Part of a small language model's weights.
Size: 14 layers, width 128, MLP 320 SwiGLU, 3.08M parameters.
Each number is 128 + 32 x the weight over the matrix's rms, rounded and kept within 0 to 255. Layers, rows and columns count from 0. Numbers have three digits each.

# layer 6 attention value, 128x128, rms 0.0748, rows 0-50, columns 0-127
144145139143140118146079043194131156139073112204115112110120096161070145120091144143129174113132123118089153113127149115124136163219129162124184122051120126126119129136120118169124135099139119113169190137145148157087161154170176132135157096182138116119102104128173109006060161083069112119143139126079112064129119151103126153129171125141124089078108129146128143104032093101154161106154
105087122175173063177211159111134077135136072110115091162126206090123105131064173099071142055093101138146185097153130115115158130094139200111190070078134123175164134138043130164158115130110092122111186142122134189121120166106108075111129170148152098120153109162174180118134147086141211137104142177125145165114140129162115113141141122110136117082183130110185131135113145178200135092159
089089130080133149128141196204116159157138174150154091061145134098086163134086136098155109082169138147143149124142115146161138129133142158158183112161201127071098126064135074134152063105123083109111161121104107158086123086183145169131139107059111075074202118069160184139120108111170160139111154040118146088150130108132155155129172085146139129054134098104166096121169149162134155183150
103084106179136130122135179158059087189144155210152107172133125145079147077185171082173108071137140202102120156098106115182129136183099110104170082175173127093117107152183140163149255106142148157094157105164081065087138120178164162161075133084110090143129143106085119112113143173096138177118120131157110121140074165093181123079214101143200151121145171088117120091107127158152113107165
149118163169142131132122121103113127127176140074126143204151162135127084126124138106116077123141131151155105211182056145142067146173112168132140157172155121119095124163114165077096187148148154144091132135162164131075129144078162159099147197089084107127129121128153070126108109101105161156105129060156056168074105125150145130134117102094107163108113135125130096181119134147129113105102
162114123148141017085121137101184123108095104191081163128156158048123109115129109132083130164125133092056120093151109192094098051108129140161076163155124078144169137141157206102114093072074119108173164176111164115096148140123136117131080133142136110150087105104166101151213117095182072078204096160137145144128157122139094140061126113165080077054112165164148113168141158111153081124117
196077094159140119115097093165152133097083127154160195120108105095108124137132146142075077157162100091072182109220137145154126139079083130116118149116087085108134079154128110121145133161149125104170134122179158109050143078071113106085145181129115093065156069107110134090075122101110130086140130105093108157103121126105142151221115144148108115097154148098148100103113147036160124137152
085071153104182166112156165077089082085168143156135090117140080121207110135121183076208150140150097175159164127053168099135104115148131122144170140146143117161169120148190157161183193121138136103064166080126069108105134168133141140124164087131079089202120087114130084187128168199152121155107189118133217143149110106128161181220167175092111129130135072130083150131138120148161151109095
112125114155166119148097106087146155101220166089105086146092168155149146149116122077077093070139131078119117126145135104142190118118133147089068125076119124170086091194110129148089124099181083096119188135185167126177094119127143117212139153148143145097162205135136119081083182140132137088139152102101177139095069118109144175090157154155154114120134127174126153069099113139146084151096
142125118112220105120117195135164088180151140082154141187134129137114133118145151124112129158174118148148105128145137126079158119141214142097116074131162129072132206140157133159146172131128111117108096091163220094158086168135092157107141164129095085136123134154133100091145125135090139166114122146121149146168101179147076132122161187126147082044184097135098128142163092064158120147113
143120157140070079164060072092111088155188123102082121045116155162066117121139100089085120131067143063086125104146096093092166073067179054104117104056069182152053108173106127123108063190126150093139072167168172161055136062083056089133125068196127148148111059138125138126142116098106090088073131098101167147059120096164150063126123102112155130133122142201180166127044137140148150122142
095127135064177159167151154121142081184147119110154072101162147135132077078132135150158159154111128139141145146155097145148122115125093082136109104177123152109107128017147185107122089138169202105143115104097122123107162080165128110134112076108117054120113166113152103131079134117106191146099082172083109147172182069078106160150141166107122136067104086094123116149148141111169136076116
143099098100108093134037129118193197094154121066102020130184131158122168152159122145113083146166102123144150140147090096110077101163083130169120101131085202104090137093113128124078166066106150120104099176121142110096146165158136130162116153134152122075144216162163140103165146097106112098166192104151079042156103169131103129142119129119066101062142173146148140094090162098106095159105
139147107143154158115150140143097173160109108110128088134130158119165147127126149200088135120169113175139161106117140185215119152086109118163116102114186116172176124154130091157127095113094143107162145135148078128099160141150066100157060133124154089123112135197129148156100094144152206180154119186192117073115119147083159085116133142138086145127122192107174167110136153064193112155125
127118145187092112188154117083120179092135112119113157172128101203145081154203120104153170145132105133125122154118172124122108145117140163115138132122160149210165131205129112128144089139132133123134074155103147136101106110118136100158166107170131087151086159107181081168160160132155126066088116086100156147116109162134169163145087171162139154149096118131077114147158072113086165116104
118114123127121188148120121086135122180173163104019160110123135110093162137072176087125130136102147142137122115053136127077179093085174127143112158147113084132139095109157164120138128059135129138145165106132155095124136148049143202090184180154100145142096136161128041135173154137114092139130097052146124185055148133152152155149102105078196090163174110157159093172145155126121097118159
059177127091136048110113147157190108178146151169177159118172141121107136138123138177148163120171106135176124117163089116124145129154152102041156173177139153140148168130093140109120101124130122099109039090096065136181169095170164122082073139129135080160193135097128145119152123148089150122142111161130162127184115127118090129150105139113077142122149146144110087131184137109117130133074
161097131124138182087113128101094135174098108157130185100162104144088182088129103139162117168090064153154137114090155157167199220097093150117143076193118120137138164182101133174145140115109194134162172155109146125208124142124177130165130166170142116121131195138122137107143176104092113109115142113070172137073132148148150199106169144118115137170100141088115158128128169140120131059169
096142114149142163121113133100121092110098077129139110162160123136132054167125166152154175106064104158182123156099148170139146146120191068143123174153124070122149120173126133164150080122145102087080123080110107077194117126203122108153114062078133140202138114127094112176091110157043105115090144144198205139141116125178134159123106140113174108105146110071132091127096040127184100181161
104179156195186126133135142143117081181140076084145102146102142142098123116123167152196162194145135145142137206110114115124164122155142097167119111182125188127085122155143126172145136145154132150075108120105108081089079162101109124206156110133079061152142192135194105134116144119116169117122188147189117105129091137115112142120111115137130180141104110114156182151159093109168165164114
150123121164175136129224129142113180101170102101155173096118172154153172141150118087119136139167160114063102167112185137098128141098092118059142101078077116092134118116148196024128177148152133136181143165112188138161152153073174129132118091122131081094171129093144115145073122090134143102125177077161159139147093147133096210126103152110107134122116134134122140163183132092091065118164
082147183139099114093080137088232089071205155165119145106152123084127020118138103181098144048063124163105153116114072146140147095174156067150153148088128114129105100117111100089091097123101147140114097147117099147103134100095119119118099093149202178144170187134138149155123079117127124061123122124140153086140087149121156130162098142127139144089144177078100101109143132079114092152140
130141135054123146146155106145099106110119155090110104137120109098083156082060120103158118141156155111110160137092152131105141142176173158143114158103119137165158073165161141117105085110170087159167198154128158135159135116139122114111115175170128162180164201124127107129107098143165135044146102085112117096122118140150109126098130060129156118138135139235085152135127163128220116139167
101120102104153187098137113093125147120128151166056084086148105110143169101135175096114100175131111183094176189066142145131134142122112140137169083124062133113178067107162143170158180097149163096163143147182127134137146148078141149073120172136090132118128196097132136163166156118108159146208156111099108103141085149154125100167144135129101075117182143014125152143188156096119176123049
097159165103127174095142213089127137133115126070151211120147123144114109189058176089182166174113121159100123112093127143136159145094097164168069150098083140128040065112059089092073142142125078098114177094118151156163185136134130200063114135097115099185149128088139086132117087141068128124086090072109143109076086171139193122116093094161138123116066147185100085145181177100099091133150
154136097079137129090145114139112179135123122062139099134138172143124055136104143169131119161166116140166162149109095125123114148168116168124077090099157139169213162130131168132160121139145079064155186113079123122139154161111126146197120126075100118137144075134116164060085135096145189107144168097130086201169143080141102176150091130140100125100162176145190100184164127152129124198121
122073083134089086109105104157138111169148136135104161160127131121119160201137140141152075129184175103169104153174072137111093115128138103132129129093156141107141199124094135133096118173095135131165096121143127110184165113129164107049121167100123105126169154161112151136170089124138117173115153137193132105079133117164097087088062080154137149137143147142138106107076123122146112170161
110072143111090112067112196105148084155152089074184098164123106083120112093097141094165096123125148118141160094143137109137138122183149129190169065163160217147147124094136095127120130207152144105026018137152116135119098150122148117144098148103126093203117133078171159121182112140159187158161134067069126172133121161129118119150146148176147150127079058107138120209040109131136155137121
158171117125090185121141116092153073113139106085114049151072154157142156145138101129192122096111131130140099091164134136144119121164145103114109143135064135099058124164117133176160119166114163122124155125143132109144131167166162076095135122159136084140096096191126098153088160175052150097143112093135130051113096089176126125139136161146149071132107139105111178115113138100151123121033
136165081102137177122107124185058152097171103130103142144124085156108124092138193134156190107162166171144165163062182113142103122140145132136156100060121123134133103091144119167169166091120090142157125123138133123143117103109127133161099090123065134106070102111102111133121174150113111176156134095178110109149171154120143070122125139118158137131120093135117109057147106100082178153171
134149100098163099089176097085103164181088185162112057127176172078116129106129119107145125103136115128107093176201130038118205138144111089133139120072144122137087131077087167155144140130150176066088076195125142171082143107126078151132107146144124133136089099114169135116122138114120069098221163041145132134180130096092065162120130049119127126180123114142117109133069130161151140150089
145120164111055130129118129174159156165103089120130129124166176159080163116051179159127193143139094119143138132098169182140108118110101158124124139077142164176156116135052108111114105135094112117152134128101134165132190092064172130109097101145132122118157096108137151126169134080148167165111105124141125113082126121160125081082123103119077142100089160153166155108123140146124138001149
108143140122073146135059155143106077126158144121134085109064167111149145132076153148139145160155091067128122179099139145138086117152115146096093113205150106094116141153147142134105187116129088125141123100129101075184122115148108100066145119161198152079186137095125161112107133149139129149140168105163128112064126130148152142158123123172163075126117118134101118127177118209162080097139
185079114182148105160138145124141062057077183135072180125124146134080157153101164151078136131134161129085105158141088170078145078127129216110135214146144103058117150089102129127121084130110127096135130121101190162100138157098044139143137098147163101114106068093055115091163088059138131099143139181152108116140130164179182088130127138167108158120079108121157163171116174184143143096140
110182114116090184142084191137093178137124134173127123172085143125140186160117150103120134086156145123137096118128127111116123150142082124139099116105111121105106118145108142155106114113156135124141160110122125149129122091192161148130152105133130109116194151165171119114170129130105124144112142089143182101093171133108191157126137093113096099161109086079112099165167127155128136101145
163112170115134149181112157154096124169067123125158085118111104090081150116149091115158086114154087130169080182114145121117153103145126184130066182177110121070105142150082119108080162099112150157116158147088166125135109119098127139150073145165163064162086094138109159160127131122118154150105137095125119119103172166135152108130076135123186131123097148123107124196134114151095150104133
102082148222117111116160110145169163105098116186082126102094126078152174150127145147131143113104102130154155095138078161144180132117092115133080192145174106134151144095088094142101109137169131162138133136128103148179128133147114151177140097134163176093085106104125101192148106127115162091084103150129084134163108117129084139123137145098145127154111122135101174114225091115139090102108
143112144210127137123155158094140123120142165189106142085127126154104085190119166132126132142148146143077054182177121126101126152128174171151102151128153155145110106070145113163062137156174123126147117130179141147169178151128035133167108137134142107083091146155101186143166122115087128155158121143151096126101195160143081125134163097109167154142124186100179073172161107142110077077056
157130110109085139142181113169163079142095137144166169185123165097178103132151050159097112129132154122134160123167104153134144101142120136139093122157130094136058133146157106085185119129142081126115131119127106094118096120130090123102109129139090075194110116146155084141118175157116173153078159129173176183092128058119087136130126161171090127185141112124105132129173159107136162109183
148117117148107106132125135106125110125141124156171165138069124154117122137111113102168151098171134146127148141145121166077134141088158125131082100160156158134105088126113160126102152142124113133158121111118149138110123126120146102150140153092140105095098135094110094087154087092135176159136146159106088124137177094147151113103191112147158158151059174092166151111114125122114138145159
133120124105111137106136088103143165141116131135142182174121167125129084122190108084093107179135126140122094084177115150136090107180109071161135118118117192110100113125186178138165152181152162165155098083157132120145080076136132103175130094148068119139123132080133125147116114160132127133090083177112164084130164114107149105136108123161139138125171134132141085141144122124128177131091
092086129142110146105113116135061140139158156143097148067150086173106126143146110132160132106151151123132064127146207149120112098110133180094123111145121178125129146113096169107073105061158198199123092136185183163127131112142085153134129140149130119101092062118087142097174125143113118140120123127069154111089172172121096083117151115149128160083129117128091123175155146072111114108140
146139189177154128122132162172205151143109152163138129130151152162081184139135133162115134173120082173145167119144094119162093116077124100173152126108145188143133097097093139150075136115116145126142100171127184114152185099168108135114062139160112161105164160149132157173096090106112177124180119105112113155141139155131093133133183124085200123102103155137129144083111157106100116114127
150139132158126178103063136113150179124162078103126103114136048126098084107119095099165111127074124120130112146124113190131154143183137124158157163083154136116092147141135108092130164149135085121112094135142117117164113105080108141175139163124073167128174176138107154145146128157146108150124143127174162158116127154202126125088132149100104158089134108162084115099172076134102100101114
128114113173140191117106183160110113119113166161099114100136128173107181124118135123144148144152137126180117139124128198142104105073138184124178146077079129146153123158142105098100153111100132124110094112171144098140107117141135098092117092105120091125174132145064107157159155152089154136138168096087129150126119123142125145146144159086087146130127142118141156124167084150180069156110
189129140126126116134140085145149117094114114097179138134147138082096154110149077148120115134163042094100204145158118123158190137075077072092062158126165097124119115197117163087159127116118112159113053090140174075164101109082153099095126104143110163134127108077212134171120149167116164127103090172150126124101073094100148157180141141132134116127132160129095140065202096186126149136210
104180120081138114154168128149115105114086145125140148128121139079116140101165158119150124070158109164128127107079155124160112060147118115101117146177085145131096152153109155112160153117122124115113110157097142117141069118128127059131089156147113131190164191174155163149104128146163162122166125113111156114105115181126094113137099114114181081129115104138110125137148142101129149152087
092174132148127174126131120151181148124142160089112129137110139157133089166150124154108171184131160129057105127138126124163084124120115096050109130163087140090099148123087086154079107141134092136089082140125186094091166072092114148121153162191133143164105130053117128131147136096130126159164147174126171088126116072152101155127133168091148062146113106119200101100162131095127127075132
171163084079145093133164161162106157112111200119098078103146102117182141139113097130106097100108150066148090167119154101071109105163123170114125104130153111133169113101132114094113091136131028108152106124157152119170114167121099082107120088107125147102179081092178195122153113153105123162134185139128099104153119142144106165126137134079041145121146163205203150069120139118168087117110
154160130170139099140128148121140102118159135125144137138123137117131150118145198106151126137163121151148140137106143159089183181113146130129097122098148065146185166130147151119107147151126061118097102170094186107130114156158115137155111152112116124155108126109160140156144153119133106123162175126139068157142127118096074135152136154102097112156118107143129139103136133129110106108164
107128138143111151107094130118088122163164143115112159131173085110105164147120136057160127104153131116136133087148133150136137107144083142137178088127123117178132111126090121129086134101182189116131070131128123152098147137098139127102176170143112119143159143154124142155116082128126145114148125079124098167125156191089147106164131120111106153186170147158107111138125157188115139147093